{
  "n_head": 3,
  "d_mlp": 256,
  "activation": "geglu",
  "tie_embeddings": true,
  "extras": ["capped logits"],
  "init_std_qkv": 0.0668,
  "init_std_o": 0.0149,
  "init_std_up": 0.0668,
  "init_std_down": 0.00914,
  "optimizer": "adam_variant",
  "warmup_steps": 201,
  "batch_tokens": 16384,
  "steps": 6879,
  "dataset": "wikipedia_en"
}
Each number is 200 + 20 x the weight over its row's rms, rounded and kept within 0 to 999. Layers, rows and columns count from 0. The size before them is the row's rms in percent of the matrix's.

# layer 2 MLP down, 96x256, rms 0.128, rows 0-54, columns 0-127
099,203,171,216,184,216,187,164,167,189,166,202,188,174,194,186,204,204,197,185,206,202,211,217,218,181,217,217,207,191,216,158,176,212,210,183,203,204,180,199,188,165,202,200,202,206,191,217,172,187,172,191,195,199,201,214,222,175,207,197,170,190,191,162,179,171,200,219,215,194,191,199,216,190,222,186,211,225,191,193,216,201,246,197,152,228,214,166,200,165,176,207,185,174,193,192,223,148,173,180,215,189,195,187,210,172,224,248,179,190,213,182,196,204,192,186,217,213,196,191,177,203,214,210,196,193,217,219,192
105,204,207,221,137,208,212,179,225,180,200,176,180,195,220,230,186,178,181,198,195,199,196,246,201,220,208,182,195,201,208,221,209,176,204,219,224,211,212,242,216,182,213,178,186,187,192,201,203,175,208,206,232,186,179,231,164,182,227,206,172,208,211,173,198,176,177,201,178,224,171,209,194,179,151,186,194,219,202,208,185,195,201,195,237,201,153,192,145,158,213,233,182,205,224,181,185,185,202,188,181,184,188,195,214,192,184,203,202,227,227,235,155,206,174,209,201,198,212,200,193,199,204,206,228,185,221,214,193
102,203,244,212,237,190,227,178,210,206,202,203,239,180,178,210,208,198,189,181,199,226,201,177,214,166,204,197,211,196,203,213,196,205,185,201,201,165,206,213,210,168,176,214,193,217,202,153,202,220,190,197,235,215,209,218,232,203,210,188,239,263,218,232,253,187,216,208,204,206,196,197,210,205,188,207,211,163,193,228,186,208,186,189,214,198,193,169,208,200,212,201,221,195,211,222,191,204,187,166,177,214,208,181,231,196,202,183,202,220,200,189,175,210,178,146,174,185,193,185,218,224,186,195,180,196,189,223,202
097,229,207,187,204,185,182,191,191,175,208,194,206,169,190,191,234,198,209,221,178,191,165,193,220,219,198,163,192,198,167,216,189,206,214,221,198,227,183,220,191,210,188,210,180,213,242,231,197,222,171,196,193,202,175,174,174,215,203,192,189,197,209,217,221,233,192,192,174,202,187,187,184,192,218,247,180,176,173,191,205,210,214,184,198,187,231,220,234,226,171,207,201,222,188,187,217,177,198,198,200,190,192,216,222,168,214,212,228,189,170,192,179,199,228,238,192,184,231,171,197,233,235,218,175,196,211,210,224
102,203,215,196,185,207,194,201,197,213,179,199,215,220,199,169,174,235,172,213,230,195,178,172,206,210,190,222,201,208,210,173,187,223,177,205,202,160,231,183,224,224,193,196,217,229,215,194,213,182,200,217,183,183,223,206,203,226,221,220,204,230,209,203,187,233,182,226,202,176,176,172,224,203,172,232,220,202,200,212,185,202,171,176,196,182,169,187,197,200,189,208,189,227,215,213,211,207,177,184,201,201,200,175,199,184,201,197,215,203,156,179,214,201,173,213,213,185,182,190,232,189,172,190,187,167,214,198,200
100,169,202,165,185,210,225,220,163,200,197,213,223,207,216,198,246,188,178,198,218,196,184,193,236,218,221,199,201,198,181,226,213,213,186,213,161,204,193,170,219,175,186,206,219,193,168,152,198,231,207,175,206,209,224,207,175,197,178,222,205,199,163,203,209,197,202,192,226,198,221,211,181,188,208,196,195,178,190,158,218,190,229,172,206,211,200,214,205,208,189,167,194,174,193,216,205,188,216,141,185,178,232,207,204,214,216,177,212,222,196,211,212,166,213,212,190,214,246,192,158,215,164,233,182,208,224,232,221
097,215,166,224,160,223,200,180,171,179,169,202,209,186,203,208,189,182,213,185,183,211,185,190,202,237,154,241,200,223,214,194,189,209,180,211,201,194,176,216,200,232,223,193,191,243,199,213,175,186,205,194,208,236,185,173,192,200,187,222,212,187,207,186,202,201,219,240,189,172,192,203,194,167,234,199,179,188,242,207,201,214,203,182,211,180,247,204,220,188,193,187,192,207,193,196,196,217,200,229,206,197,210,175,224,213,179,158,218,182,163,239,225,187,197,198,181,191,218,210,207,185,195,223,215,186,163,223,224
099,192,201,206,204,209,187,239,208,185,161,224,210,222,202,182,204,202,227,200,190,222,231,203,199,175,192,188,218,210,233,211,233,192,176,204,176,188,223,225,149,202,197,165,170,223,198,199,188,231,208,132,224,205,184,178,214,152,171,199,161,181,193,172,171,196,187,228,149,175,185,189,202,194,192,182,182,230,192,197,222,248,211,183,190,210,191,206,186,187,201,197,181,168,181,211,233,159,213,232,155,179,213,182,233,180,201,210,196,222,194,175,182,216,211,214,196,172,226,236,202,257,200,182,185,198,194,213,192
103,188,171,181,220,194,210,208,213,218,202,173,195,194,176,212,215,186,187,170,211,196,150,219,192,214,193,184,228,200,185,182,209,228,203,185,200,212,201,201,175,221,175,200,235,201,226,215,197,202,170,211,144,224,221,188,201,209,233,211,218,221,213,227,216,191,187,229,224,181,189,185,195,197,194,192,190,122,185,221,215,219,192,200,169,179,202,203,198,191,214,224,203,190,212,181,209,204,181,186,206,212,181,202,167,263,184,204,190,159,179,238,215,186,216,192,176,180,201,202,200,213,176,220,194,211,144,191,180
097,199,175,211,166,184,168,204,215,223,201,158,204,191,201,198,217,182,211,192,211,211,223,185,179,175,158,210,193,174,200,197,156,211,205,192,202,172,218,175,208,197,208,181,220,212,194,229,212,215,195,201,188,194,219,211,223,212,206,189,201,168,170,186,180,212,214,194,175,153,195,187,224,197,203,192,203,181,202,183,184,178,188,200,211,212,214,217,193,201,192,215,213,158,187,183,213,192,186,197,233,195,227,151,194,219,239,189,175,188,223,204,227,171,190,180,202,223,166,176,179,195,168,209,198,178,166,201,194
107,186,183,202,203,191,157,183,195,216,213,180,207,208,184,206,202,201,199,200,213,175,186,211,211,191,208,209,182,188,198,197,180,200,210,194,123,210,198,209,194,211,212,216,219,195,195,171,213,178,213,157,204,207,211,163,226,216,195,198,215,234,185,206,231,221,210,229,183,203,191,181,195,180,224,188,211,198,205,214,218,213,170,205,182,194,181,197,184,213,195,186,217,192,196,230,199,231,209,231,170,174,216,199,183,200,180,211,189,167,246,236,210,227,218,226,211,253,209,237,215,191,163,238,227,242,205,231,208
104,214,185,189,226,175,210,232,239,180,197,226,217,190,191,215,195,201,234,245,203,264,216,189,206,221,182,173,156,200,243,166,225,204,201,189,194,197,201,197,228,182,192,210,184,208,185,245,189,187,189,210,214,199,186,214,192,191,204,232,205,183,210,198,201,199,191,210,188,210,204,202,198,181,210,167,232,221,229,176,211,180,209,216,212,228,226,203,215,203,227,206,201,245,189,204,188,164,170,193,202,238,249,211,217,167,216,192,216,227,179,164,209,206,176,205,157,165,198,215,184,191,206,170,213,198,229,150,211
104,197,209,234,211,212,237,202,181,182,188,197,198,163,207,202,172,260,235,214,198,218,225,195,192,185,197,223,217,213,205,197,213,199,199,209,188,201,208,231,236,191,227,238,201,228,188,214,214,231,203,199,230,201,222,176,233,205,187,198,194,200,227,179,177,234,235,189,180,194,233,220,195,208,203,189,188,190,200,203,217,227,200,205,180,200,206,190,260,182,212,211,195,188,207,192,219,167,201,220,242,190,172,191,205,217,211,198,202,200,186,159,197,177,222,205,182,205,228,196,197,195,175,228,197,195,216,180,157
099,223,225,160,199,199,180,186,173,183,232,179,199,230,197,221,188,178,188,171,200,209,180,175,194,211,227,190,189,234,170,194,197,211,205,228,206,230,202,155,168,192,173,198,216,196,180,208,195,233,173,216,212,158,174,240,194,220,196,207,230,206,183,182,179,206,192,195,213,238,212,188,184,206,223,176,187,166,176,205,168,201,222,193,201,213,182,206,194,192,190,200,237,189,211,217,204,227,196,180,209,200,227,249,177,190,222,241,219,202,241,187,210,248,239,224,189,192,166,179,214,212,203,207,213,209,187,219,197
110,185,233,229,188,228,197,190,205,230,220,155,228,186,190,222,196,229,193,172,233,199,162,189,173,185,192,191,192,181,223,191,220,171,217,165,214,201,185,235,198,205,195,196,174,205,219,186,170,203,192,174,199,190,227,194,206,183,220,194,224,207,193,199,217,177,211,193,197,178,195,231,189,168,209,213,170,226,180,183,199,185,213,208,188,221,201,229,176,192,183,186,200,231,143,210,221,202,175,203,198,203,172,198,191,151,206,190,207,195,188,208,201,179,198,214,218,201,179,227,207,234,214,177,217,180,189,170,174
100,179,237,196,215,199,204,188,215,210,187,211,249,196,194,207,195,213,170,174,179,206,209,170,196,200,188,161,176,187,205,193,208,238,145,226,206,227,207,179,174,177,197,200,206,206,199,218,183,226,213,220,182,169,183,206,187,194,223,193,224,185,174,215,196,217,222,177,191,163,218,232,192,202,223,168,231,185,176,200,222,205,200,207,212,195,206,177,188,185,222,218,243,243,197,186,207,192,211,195,184,209,193,190,217,166,241,234,229,181,186,211,174,220,181,214,223,197,216,192,199,194,202,169,201,185,199,208,199
094,201,190,175,165,243,193,209,171,177,209,183,185,248,208,216,157,217,193,213,205,229,205,198,206,185,203,224,168,228,220,193,207,215,213,175,196,181,207,208,195,218,192,183,161,236,208,194,200,193,209,210,219,183,227,208,216,211,176,194,175,175,199,209,143,201,199,197,197,213,209,192,164,194,208,200,203,203,184,180,195,184,170,198,189,184,190,214,240,222,173,194,211,244,171,208,198,223,178,189,189,219,204,148,177,198,205,217,222,204,212,206,208,198,203,223,183,221,182,187,183,147,210,203,212,201,182,154,174
103,233,210,203,191,175,175,216,182,225,188,189,198,214,163,201,213,215,216,211,206,186,214,223,179,211,192,199,239,161,197,162,201,231,199,184,203,190,199,184,197,184,161,211,225,199,176,183,195,200,183,183,193,219,210,225,177,239,216,151,177,191,194,189,205,186,192,198,179,154,179,206,208,207,199,194,207,198,205,223,214,214,230,205,205,252,217,228,153,201,237,206,236,158,208,159,192,209,215,188,207,209,215,196,200,174,180,244,197,210,195,179,178,183,194,237,213,204,185,206,209,210,177,196,202,185,184,195,195
100,179,204,191,155,174,179,201,200,228,191,183,175,174,202,201,210,215,190,201,217,204,200,221,190,181,182,193,183,197,167,196,200,175,185,203,159,200,201,193,202,217,173,169,204,202,199,186,199,154,179,179,185,206,182,161,219,195,220,179,220,225,189,188,206,207,194,193,154,180,171,165,195,208,185,162,205,198,186,229,196,197,226,204,221,231,170,194,161,158,197,262,208,186,182,210,196,232,190,178,191,199,197,265,194,205,204,165,200,193,231,183,182,223,213,195,245,194,197,174,206,184,208,192,246,207,190,192,226
107,199,181,205,227,199,210,169,221,221,226,201,193,181,210,193,244,212,206,170,177,154,218,222,197,204,222,187,213,178,221,195,209,200,207,237,221,206,191,207,180,188,154,220,190,192,192,195,167,169,199,199,213,171,145,227,220,189,165,195,183,175,205,167,220,219,155,220,191,173,169,218,218,205,191,245,232,179,210,173,218,218,183,215,218,200,214,189,197,181,187,169,224,174,204,157,181,198,210,229,180,208,202,200,179,214,190,187,192,180,187,210,229,222,163,228,203,216,193,171,204,206,199,188,166,198,186,230,214
105,196,193,196,227,214,206,224,228,253,212,205,232,211,188,206,218,175,211,178,190,204,166,184,226,177,218,190,189,158,192,187,176,218,209,238,208,196,206,168,166,190,219,168,201,210,209,164,202,237,211,180,187,217,215,195,201,193,229,241,172,183,182,215,221,148,188,202,170,172,200,190,192,192,194,218,178,184,206,195,194,189,187,165,223,196,198,214,220,183,234,167,200,183,194,221,186,247,191,161,202,206,238,188,215,205,207,186,221,203,233,209,244,182,203,181,183,187,212,205,182,179,196,172,180,235,202,204,217
098,185,192,195,195,209,209,216,203,169,195,214,175,164,150,202,209,177,201,196,184,192,198,208,213,165,182,203,193,186,185,155,187,210,173,195,203,201,211,188,191,204,231,206,196,192,203,199,208,220,186,210,186,212,191,228,217,181,210,191,193,203,199,185,223,207,187,208,218,212,202,220,206,186,206,254,188,205,206,185,269,204,217,179,189,185,207,198,179,184,187,235,158,182,229,195,194,197,187,237,216,214,178,193,185,170,195,206,187,178,227,218,204,237,183,198,189,157,184,191,185,216,213,153,199,214,191,179,172
097,177,173,199,226,225,254,223,220,185,191,211,216,218,202,175,161,194,211,198,200,222,186,241,234,203,212,202,177,183,206,205,203,182,246,200,208,186,231,212,192,200,204,206,210,161,210,206,219,195,205,196,184,202,217,174,235,174,215,208,207,219,215,214,179,169,170,216,177,224,227,215,217,203,208,198,212,215,225,203,190,206,182,203,187,206,252,183,203,176,195,220,192,215,225,181,203,208,191,225,167,199,162,181,166,207,241,205,227,194,208,217,179,201,213,236,214,189,228,186,189,221,189,183,181,186,195,177,188
104,206,200,218,163,188,195,183,199,218,222,225,203,204,242,211,211,197,154,197,214,195,205,185,179,192,187,161,217,216,180,197,209,187,213,192,205,216,214,180,212,226,182,189,198,236,215,208,194,182,203,202,203,173,184,233,202,179,179,190,165,200,149,171,218,201,219,190,211,215,218,221,156,179,207,171,159,201,192,236,198,199,167,154,215,211,230,175,192,175,210,238,204,214,161,192,184,176,189,190,200,225,191,195,177,185,180,184,204,200,190,220,167,209,214,216,196,226,201,176,189,223,176,206,213,138,220,186,171
095,190,218,220,170,174,217,181,182,198,184,190,187,180,238,178,211,177,208,223,207,219,207,230,197,205,197,180,215,246,183,227,209,192,208,211,220,226,153,201,210,213,227,188,177,212,179,199,241,194,202,202,176,216,195,199,159,229,217,216,194,172,193,214,220,190,201,213,182,180,196,207,229,193,221,193,197,176,203,191,186,191,174,211,226,197,173,213,209,204,203,190,236,217,196,227,200,245,240,188,212,167,188,208,189,196,203,170,209,209,196,174,198,166,196,171,186,151,213,200,207,222,207,200,207,192,197,198,210
103,213,201,196,167,218,209,201,191,227,187,188,220,203,184,229,187,209,206,154,238,178,175,201,174,226,145,201,204,199,178,202,230,211,176,223,204,201,205,211,177,218,204,171,216,186,248,202,159,175,210,190,216,191,192,210,189,205,217,174,208,200,167,218,201,216,237,206,206,169,185,227,223,199,160,190,199,230,215,228,199,198,210,196,178,208,220,166,151,238,203,223,169,214,196,174,207,212,185,227,199,185,185,211,146,182,218,211,215,184,191,185,206,192,186,191,216,211,190,214,236,205,201,212,183,230,214,180,184
091,192,199,217,213,228,185,211,173,226,170,224,204,220,234,157,170,177,227,190,204,217,202,175,198,236,239,191,166,204,202,213,217,222,182,171,221,169,185,189,226,196,198,231,216,215,171,229,201,198,234,197,168,215,205,201,230,178,196,199,206,190,220,161,191,203,223,214,218,241,201,190,179,244,187,240,224,198,229,188,198,166,197,231,183,179,238,195,202,183,212,186,188,201,201,190,213,227,192,189,166,215,194,191,234,168,239,196,189,226,215,235,193,206,187,162,197,213,173,192,178,201,202,174,186,193,187,208,184
099,196,181,194,164,213,178,166,188,195,135,225,209,221,229,216,192,211,200,188,219,197,201,195,212,209,249,173,227,205,205,210,204,215,194,182,210,209,194,178,204,178,214,173,229,195,228,171,203,221,161,164,200,190,194,221,217,204,186,195,231,154,211,204,203,195,231,164,170,194,193,188,185,220,198,212,185,183,194,181,234,190,150,194,187,167,192,209,173,202,174,209,226,194,181,193,220,185,168,196,192,224,220,207,216,186,183,186,210,226,215,186,222,200,202,186,216,239,181,182,196,189,232,209,203,211,219,201,203
099,187,167,163,202,178,209,179,202,211,228,174,177,206,209,197,186,197,195,181,208,214,200,175,193,166,195,188,193,177,194,176,222,170,195,207,178,172,181,196,214,183,202,200,190,183,207,176,217,188,210,263,177,157,199,209,218,177,205,225,195,196,199,204,196,225,189,219,209,181,196,211,180,206,208,177,171,191,197,212,191,230,191,168,198,176,185,200,187,214,231,195,219,177,188,194,227,219,257,204,176,222,204,187,196,239,226,181,194,166,225,182,201,207,216,211,206,162,166,182,212,171,159,181,222,196,242,198,207
099,232,181,143,185,220,223,232,231,179,214,203,252,215,236,217,196,225,170,217,189,175,191,206,195,237,193,202,176,193,217,186,173,216,194,222,229,159,199,212,192,220,198,240,211,207,185,196,198,194,195,188,184,209,148,200,222,222,186,180,192,171,185,222,176,213,195,204,180,187,189,216,185,206,194,209,220,159,198,212,205,167,223,173,223,161,187,159,184,191,216,186,195,176,215,181,186,187,208,218,170,217,247,239,214,212,195,211,201,202,164,172,212,194,211,189,173,196,215,177,227,236,165,187,163,200,191,195,220
099,197,174,194,167,231,236,202,214,189,231,201,224,213,219,206,205,200,187,195,193,196,207,211,207,231,182,226,208,249,174,233,211,174,199,199,210,175,213,218,193,202,192,183,200,238,186,220,163,226,223,194,189,205,231,188,186,153,181,192,192,182,177,181,217,154,197,217,196,185,201,208,202,220,214,214,219,181,170,208,185,174,207,228,181,210,177,221,238,215,220,168,216,211,198,199,175,189,199,206,205,224,192,233,219,198,184,236,244,225,197,197,229,186,215,182,172,186,212,193,195,183,217,197,208,202,184,179,207
103,187,205,248,230,208,169,171,193,200,248,204,189,202,200,197,180,195,214,202,183,219,215,202,208,192,222,195,194,193,193,198,229,199,218,202,224,223,228,182,202,226,184,209,222,231,190,204,203,209,247,241,186,220,193,173,186,210,223,214,190,195,173,203,215,201,208,181,203,182,198,235,193,220,211,202,198,224,164,206,196,207,202,206,220,248,204,187,209,219,182,226,226,192,219,193,183,169,204,211,159,196,146,205,218,221,210,197,165,166,195,193,156,163,208,184,238,199,214,218,206,226,175,209,215,197,172,180,201
095,180,160,217,192,200,204,219,216,168,221,202,169,197,200,177,206,181,189,205,189,202,171,182,190,181,215,206,236,169,201,192,154,205,187,189,223,230,215,211,201,210,208,186,168,214,184,180,174,229,171,173,193,162,208,193,194,235,202,193,194,216,225,196,225,188,204,185,205,207,233,186,143,196,177,216,209,167,198,196,215,206,192,209,203,173,203,207,198,199,188,172,215,190,220,223,189,210,207,179,180,205,211,199,219,222,169,173,178,198,207,233,196,191,244,180,169,243,218,200,177,197,186,172,145,226,185,214,175
096,200,231,230,190,210,188,247,212,194,193,223,213,161,206,189,177,207,177,171,198,182,228,211,209,240,202,187,173,202,229,217,195,211,204,172,213,191,200,166,206,196,192,199,202,183,216,193,199,172,214,197,185,192,186,184,201,195,201,204,190,182,197,236,203,202,189,196,184,214,228,210,193,201,172,199,203,199,210,162,194,184,197,212,157,179,193,161,226,173,162,179,183,185,223,198,246,197,178,222,192,173,134,181,177,225,189,215,246,198,198,181,181,224,165,181,210,161,238,204,189,190,196,193,204,173,225,209,167
097,183,207,217,217,185,210,208,190,228,197,175,220,204,216,240,228,195,220,229,202,200,205,208,206,192,186,213,182,208,214,205,203,218,186,207,224,203,185,162,164,209,177,192,197,211,216,224,176,160,210,180,175,178,197,230,187,220,180,217,225,224,187,193,187,182,230,218,214,189,209,226,234,186,177,199,212,220,204,153,206,199,190,237,226,168,185,206,231,213,177,207,171,213,173,199,235,195,235,212,205,198,208,182,202,206,183,173,181,210,218,162,206,196,183,176,203,227,219,220,204,226,239,191,215,189,231,185,190
094,177,187,208,209,196,205,212,180,217,197,228,208,206,197,203,213,204,189,217,170,258,184,209,201,196,190,205,198,235,169,200,179,169,235,189,195,205,200,170,257,183,189,215,218,212,180,174,206,179,196,191,234,210,204,203,240,218,228,171,181,173,224,171,167,191,193,175,245,225,185,200,198,176,196,206,226,215,177,140,203,207,204,164,162,216,212,198,186,188,201,188,212,176,195,213,205,195,203,171,171,181,227,224,203,207,193,203,257,220,191,177,231,202,207,217,198,200,185,237,197,209,221,222,202,215,198,215,202
102,183,209,212,190,189,212,204,219,196,214,232,162,195,232,217,197,227,217,220,187,191,197,192,216,171,233,166,212,191,205,240,192,191,204,226,168,214,198,209,205,195,189,212,197,208,188,187,179,210,211,210,164,207,212,209,219,205,189,200,133,197,185,205,209,185,209,218,188,215,207,180,192,202,189,222,237,185,203,217,207,169,186,205,167,207,198,179,178,217,214,222,194,209,182,180,202,178,239,211,195,184,205,212,225,216,188,226,179,174,179,197,197,170,237,220,182,237,177,183,167,192,206,248,235,179,202,239,216
102,204,173,216,198,222,196,193,206,206,201,204,179,208,221,228,207,221,183,221,187,196,223,232,205,189,196,175,191,190,233,163,217,192,209,188,205,206,187,155,189,221,210,214,200,150,193,212,191,183,212,189,201,188,210,213,208,179,207,172,213,181,190,193,182,198,189,192,167,216,207,207,189,224,198,185,214,212,207,212,175,171,226,226,183,188,224,214,146,181,248,194,231,210,213,172,164,194,182,195,167,246,189,220,173,203,167,206,181,182,194,232,146,193,238,223,228,212,204,181,232,186,215,183,213,141,188,175,178
097,226,208,197,192,177,176,213,199,192,199,203,172,213,209,176,199,153,195,260,184,232,209,198,209,204,207,231,190,231,191,193,195,212,227,214,236,204,200,232,250,191,240,200,219,215,195,214,213,192,172,183,199,149,163,203,200,182,222,202,216,172,216,206,211,189,187,181,229,225,186,190,165,182,222,188,194,176,189,219,183,177,208,201,225,208,228,156,215,193,191,212,194,194,193,212,198,177,241,207,208,226,218,194,215,223,181,209,211,224,186,201,189,217,190,222,160,201,207,199,195,173,205,175,171,195,172,202,206
105,190,203,210,193,219,182,208,207,198,228,171,221,216,226,240,212,201,188,206,164,197,253,205,190,214,206,223,182,224,238,179,176,215,209,193,165,221,219,174,217,163,227,209,170,213,233,196,197,194,205,231,217,183,203,212,212,176,147,200,191,206,197,220,217,217,183,240,216,231,196,186,180,205,216,164,196,176,198,245,172,231,218,221,182,215,202,220,243,206,191,203,214,212,215,235,172,189,192,176,194,219,180,169,177,227,221,203,171,179,194,194,239,200,209,172,188,218,220,224,197,198,196,195,244,188,200,198,201
101,191,201,228,213,182,201,178,185,204,200,198,227,201,165,170,190,157,210,219,164,183,214,195,194,209,210,233,210,185,184,231,181,188,194,208,186,201,208,226,205,227,166,198,210,189,205,232,246,239,177,184,221,200,186,180,200,192,167,240,205,190,203,160,205,193,202,212,194,215,202,181,194,186,163,231,179,195,206,206,185,207,203,211,181,190,186,208,231,221,170,188,200,187,217,227,202,178,211,185,191,210,185,239,216,233,196,187,218,223,182,154,190,217,205,177,185,181,189,154,188,244,220,224,202,204,155,185,215
100,217,200,195,206,197,214,188,195,212,236,215,184,226,175,200,170,213,147,203,189,184,200,208,196,197,211,170,173,243,210,221,194,212,200,197,191,220,171,201,235,217,190,212,196,201,191,226,207,182,210,207,171,202,194,175,201,176,207,218,205,176,244,197,177,190,209,184,199,217,210,197,224,177,178,206,191,199,218,216,176,182,192,239,220,180,203,200,224,176,199,151,177,192,168,206,198,227,171,207,190,207,221,191,212,237,184,204,209,175,207,187,209,172,181,207,158,210,216,228,225,208,187,203,217,192,215,183,195
102,184,229,161,175,146,180,238,231,180,181,222,200,224,183,210,164,199,213,152,206,188,205,213,224,187,202,168,199,175,181,195,176,216,220,183,194,220,210,198,194,170,212,165,192,193,183,209,163,215,184,205,184,186,176,248,223,230,200,177,183,201,210,201,205,211,179,175,199,240,141,211,219,188,237,192,186,181,189,222,170,206,198,197,203,200,165,157,200,215,203,217,173,210,225,200,183,220,195,214,190,228,175,186,202,223,184,197,221,220,191,207,199,191,197,206,211,203,186,188,218,208,194,170,185,196,198,211,198
099,165,211,197,235,235,226,205,219,179,157,207,181,204,167,177,207,191,208,203,212,222,188,168,216,202,214,180,202,215,186,229,213,199,203,222,174,196,206,218,200,228,153,232,195,187,205,206,188,191,211,222,206,203,227,199,189,203,199,191,178,215,181,201,162,206,207,211,189,196,199,216,230,168,196,215,144,223,207,209,207,231,188,211,196,181,213,176,206,184,169,212,218,186,189,211,209,227,202,207,203,182,212,213,220,199,190,222,208,204,193,209,174,210,222,201,207,200,200,211,223,173,206,203,214,212,210,221,227
107,217,189,209,172,197,181,164,197,191,209,238,180,225,200,184,217,200,173,226,193,196,192,205,205,197,192,205,183,162,236,208,197,188,149,223,191,208,151,229,185,181,220,207,217,246,180,212,194,230,214,224,206,186,219,176,178,178,154,238,184,209,226,209,210,151,158,183,183,195,221,207,179,200,180,230,191,209,205,194,198,212,218,214,213,227,152,211,202,182,176,201,177,186,231,203,194,216,196,212,236,187,220,229,203,166,159,169,180,167,220,203,199,226,176,170,216,189,202,203,206,208,218,169,179,175,222,220,241
097,204,202,251,219,201,199,170,202,212,185,205,196,208,221,201,198,145,190,220,163,199,189,214,200,183,215,199,141,190,224,215,205,210,210,191,215,202,211,211,196,220,201,200,216,210,192,233,203,191,161,177,244,182,220,159,177,195,203,199,198,214,195,192,224,222,173,180,192,203,192,210,192,223,175,166,192,191,229,236,171,195,218,188,189,169,202,191,222,220,201,205,209,240,216,195,198,161,168,187,179,222,209,203,213,220,184,239,193,193,155,229,175,199,212,195,195,175,187,189,198,219,201,182,165,189,166,231,200
107,222,188,214,229,199,175,202,217,200,165,200,211,208,150,219,205,196,243,184,248,228,204,201,207,200,196,152,189,199,200,187,211,209,178,189,229,181,213,185,218,206,234,194,204,163,213,204,179,178,224,226,200,192,214,198,211,155,185,206,209,197,201,183,203,207,206,205,227,229,164,224,222,165,193,198,212,231,205,188,218,212,169,212,208,246,190,210,169,198,185,215,201,190,248,178,185,208,186,180,192,189,195,190,206,188,177,211,200,230,180,200,171,197,174,222,232,222,219,191,229,203,212,151,160,190,181,197,206
098,203,199,171,186,173,168,211,217,205,210,204,210,192,218,196,169,233,206,208,200,245,191,211,212,210,189,214,207,191,200,180,194,221,216,206,183,192,192,190,214,164,203,173,215,208,159,218,207,214,251,215,214,253,202,190,180,210,230,211,185,175,192,229,219,213,182,197,192,200,225,183,194,198,212,192,240,199,209,203,207,203,215,200,191,228,211,221,185,190,221,215,217,191,158,181,187,206,214,226,215,210,252,185,192,210,196,196,226,195,209,171,181,235,184,213,192,182,193,197,173,211,165,198,197,175,202,196,197
096,179,169,197,167,189,197,216,170,217,195,228,195,201,219,225,213,211,189,220,181,198,213,198,209,227,230,242,207,191,188,189,207,183,184,229,231,209,240,202,229,189,205,194,224,158,178,200,239,226,198,205,213,168,172,220,221,220,188,171,189,214,175,198,199,223,221,217,192,237,226,202,201,231,232,202,149,222,202,212,162,180,174,203,163,225,206,241,215,261,209,151,197,202,195,175,208,195,202,212,208,185,237,210,187,149,195,185,186,231,196,186,215,193,177,215,194,187,183,235,213,223,189,168,223,206,209,193,199
095,155,182,215,212,192,204,189,229,213,184,192,232,197,222,194,171,171,261,176,236,193,219,168,174,181,226,197,216,193,229,206,172,187,195,161,204,215,184,217,214,241,230,217,201,196,220,196,221,195,216,202,226,251,216,220,192,158,196,205,206,235,190,213,177,161,259,177,227,209,196,216,195,212,198,225,181,222,225,182,200,201,202,207,197,193,191,174,210,221,228,199,202,200,215,181,211,194,179,223,195,198,198,206,199,192,185,195,200,220,196,223,209,234,198,160,196,171,209,201,203,203,222,233,220,207,229,190,180
106,255,191,212,229,204,191,163,206,198,222,171,178,208,197,215,200,174,200,172,260,215,190,210,138,205,218,227,191,179,168,204,233,186,239,203,205,198,205,197,192,202,233,195,173,215,230,207,189,235,220,193,212,194,187,217,206,179,232,194,180,222,207,182,243,210,188,192,216,226,203,200,167,181,195,186,209,210,199,212,196,241,221,221,203,195,182,191,172,216,225,219,200,162,229,217,190,192,203,211,192,229,197,202,192,218,171,246,204,201,208,209,188,210,235,225,206,200,215,222,213,202,208,197,146,227,192,199,229
101,198,214,186,232,178,214,189,180,204,188,226,185,194,214,144,213,230,179,190,215,215,208,167,165,201,175,209,246,170,205,157,194,203,178,192,182,166,173,179,184,194,172,204,196,208,186,190,213,242,200,168,197,197,177,218,201,193,222,202,181,220,234,190,209,201,186,174,211,140,180,177,188,178,208,164,181,247,202,210,224,180,209,197,214,203,166,227,209,224,220,196,206,214,185,173,213,209,232,211,225,185,207,219,203,194,218,219,208,227,222,203,211,195,229,200,190,197,187,199,196,203,189,193,256,206,207,202,199
094,195,227,205,180,199,242,216,173,170,201,188,220,198,220,211,209,194,208,251,174,224,179,231,208,192,188,243,197,209,183,229,194,201,193,199,203,189,188,211,187,178,224,193,212,200,199,222,186,211,216,197,205,206,194,162,187,200,185,217,207,205,176,232,188,206,197,202,169,182,185,209,200,156,202,235,212,197,176,216,219,162,171,198,171,204,223,244,174,162,210,166,200,230,151,250,218,178,215,228,220,192,228,175,188,202,160,222,218,201,202,208,200,203,205,181,171,198,199,195,221,202,168,208,215,193,196,184,217
100,179,203,182,161,197,201,208,173,199,209,184,195,181,203,210,175,210,176,181,227,199,198,194,217,188,196,204,215,164,197,225,209,200,202,187,215,186,184,193,192,228,202,229,215,198,208,185,214,201,199,200,162,182,205,173,182,218,221,195,161,230,192,150,208,204,212,202,195,178,212,208,236,226,203,205,229,226,208,212,188,204,199,168,178,211,195,228,177,205,202,206,168,206,237,196,203,183,193,192,260,201,158,204,193,185,217,186,195,181,246,190,212,210,203,219,233,209,187,195,204,208,189,205,205,190,192,190,182
095,216,179,208,210,179,215,233,177,211,190,189,194,223,182,183,182,183,213,246,179,189,158,213,185,179,214,186,177,223,200,187,199,195,191,228,217,205,230,179,212,229,210,206,171,209,213,198,187,194,208,203,190,211,213,181,196,189,179,187,181,159,183,202,195,175,208,177,190,224,169,180,179,198,190,234,217,234,211,172,187,208,207,209,204,211,168,181,162,195,209,203,214,229,210,180,179,204,215,247,219,210,197,224,181,186,196,210,190,198,216,170,226,245,204,210,208,198,193,240,182,198,216,232,171,209,223,180,213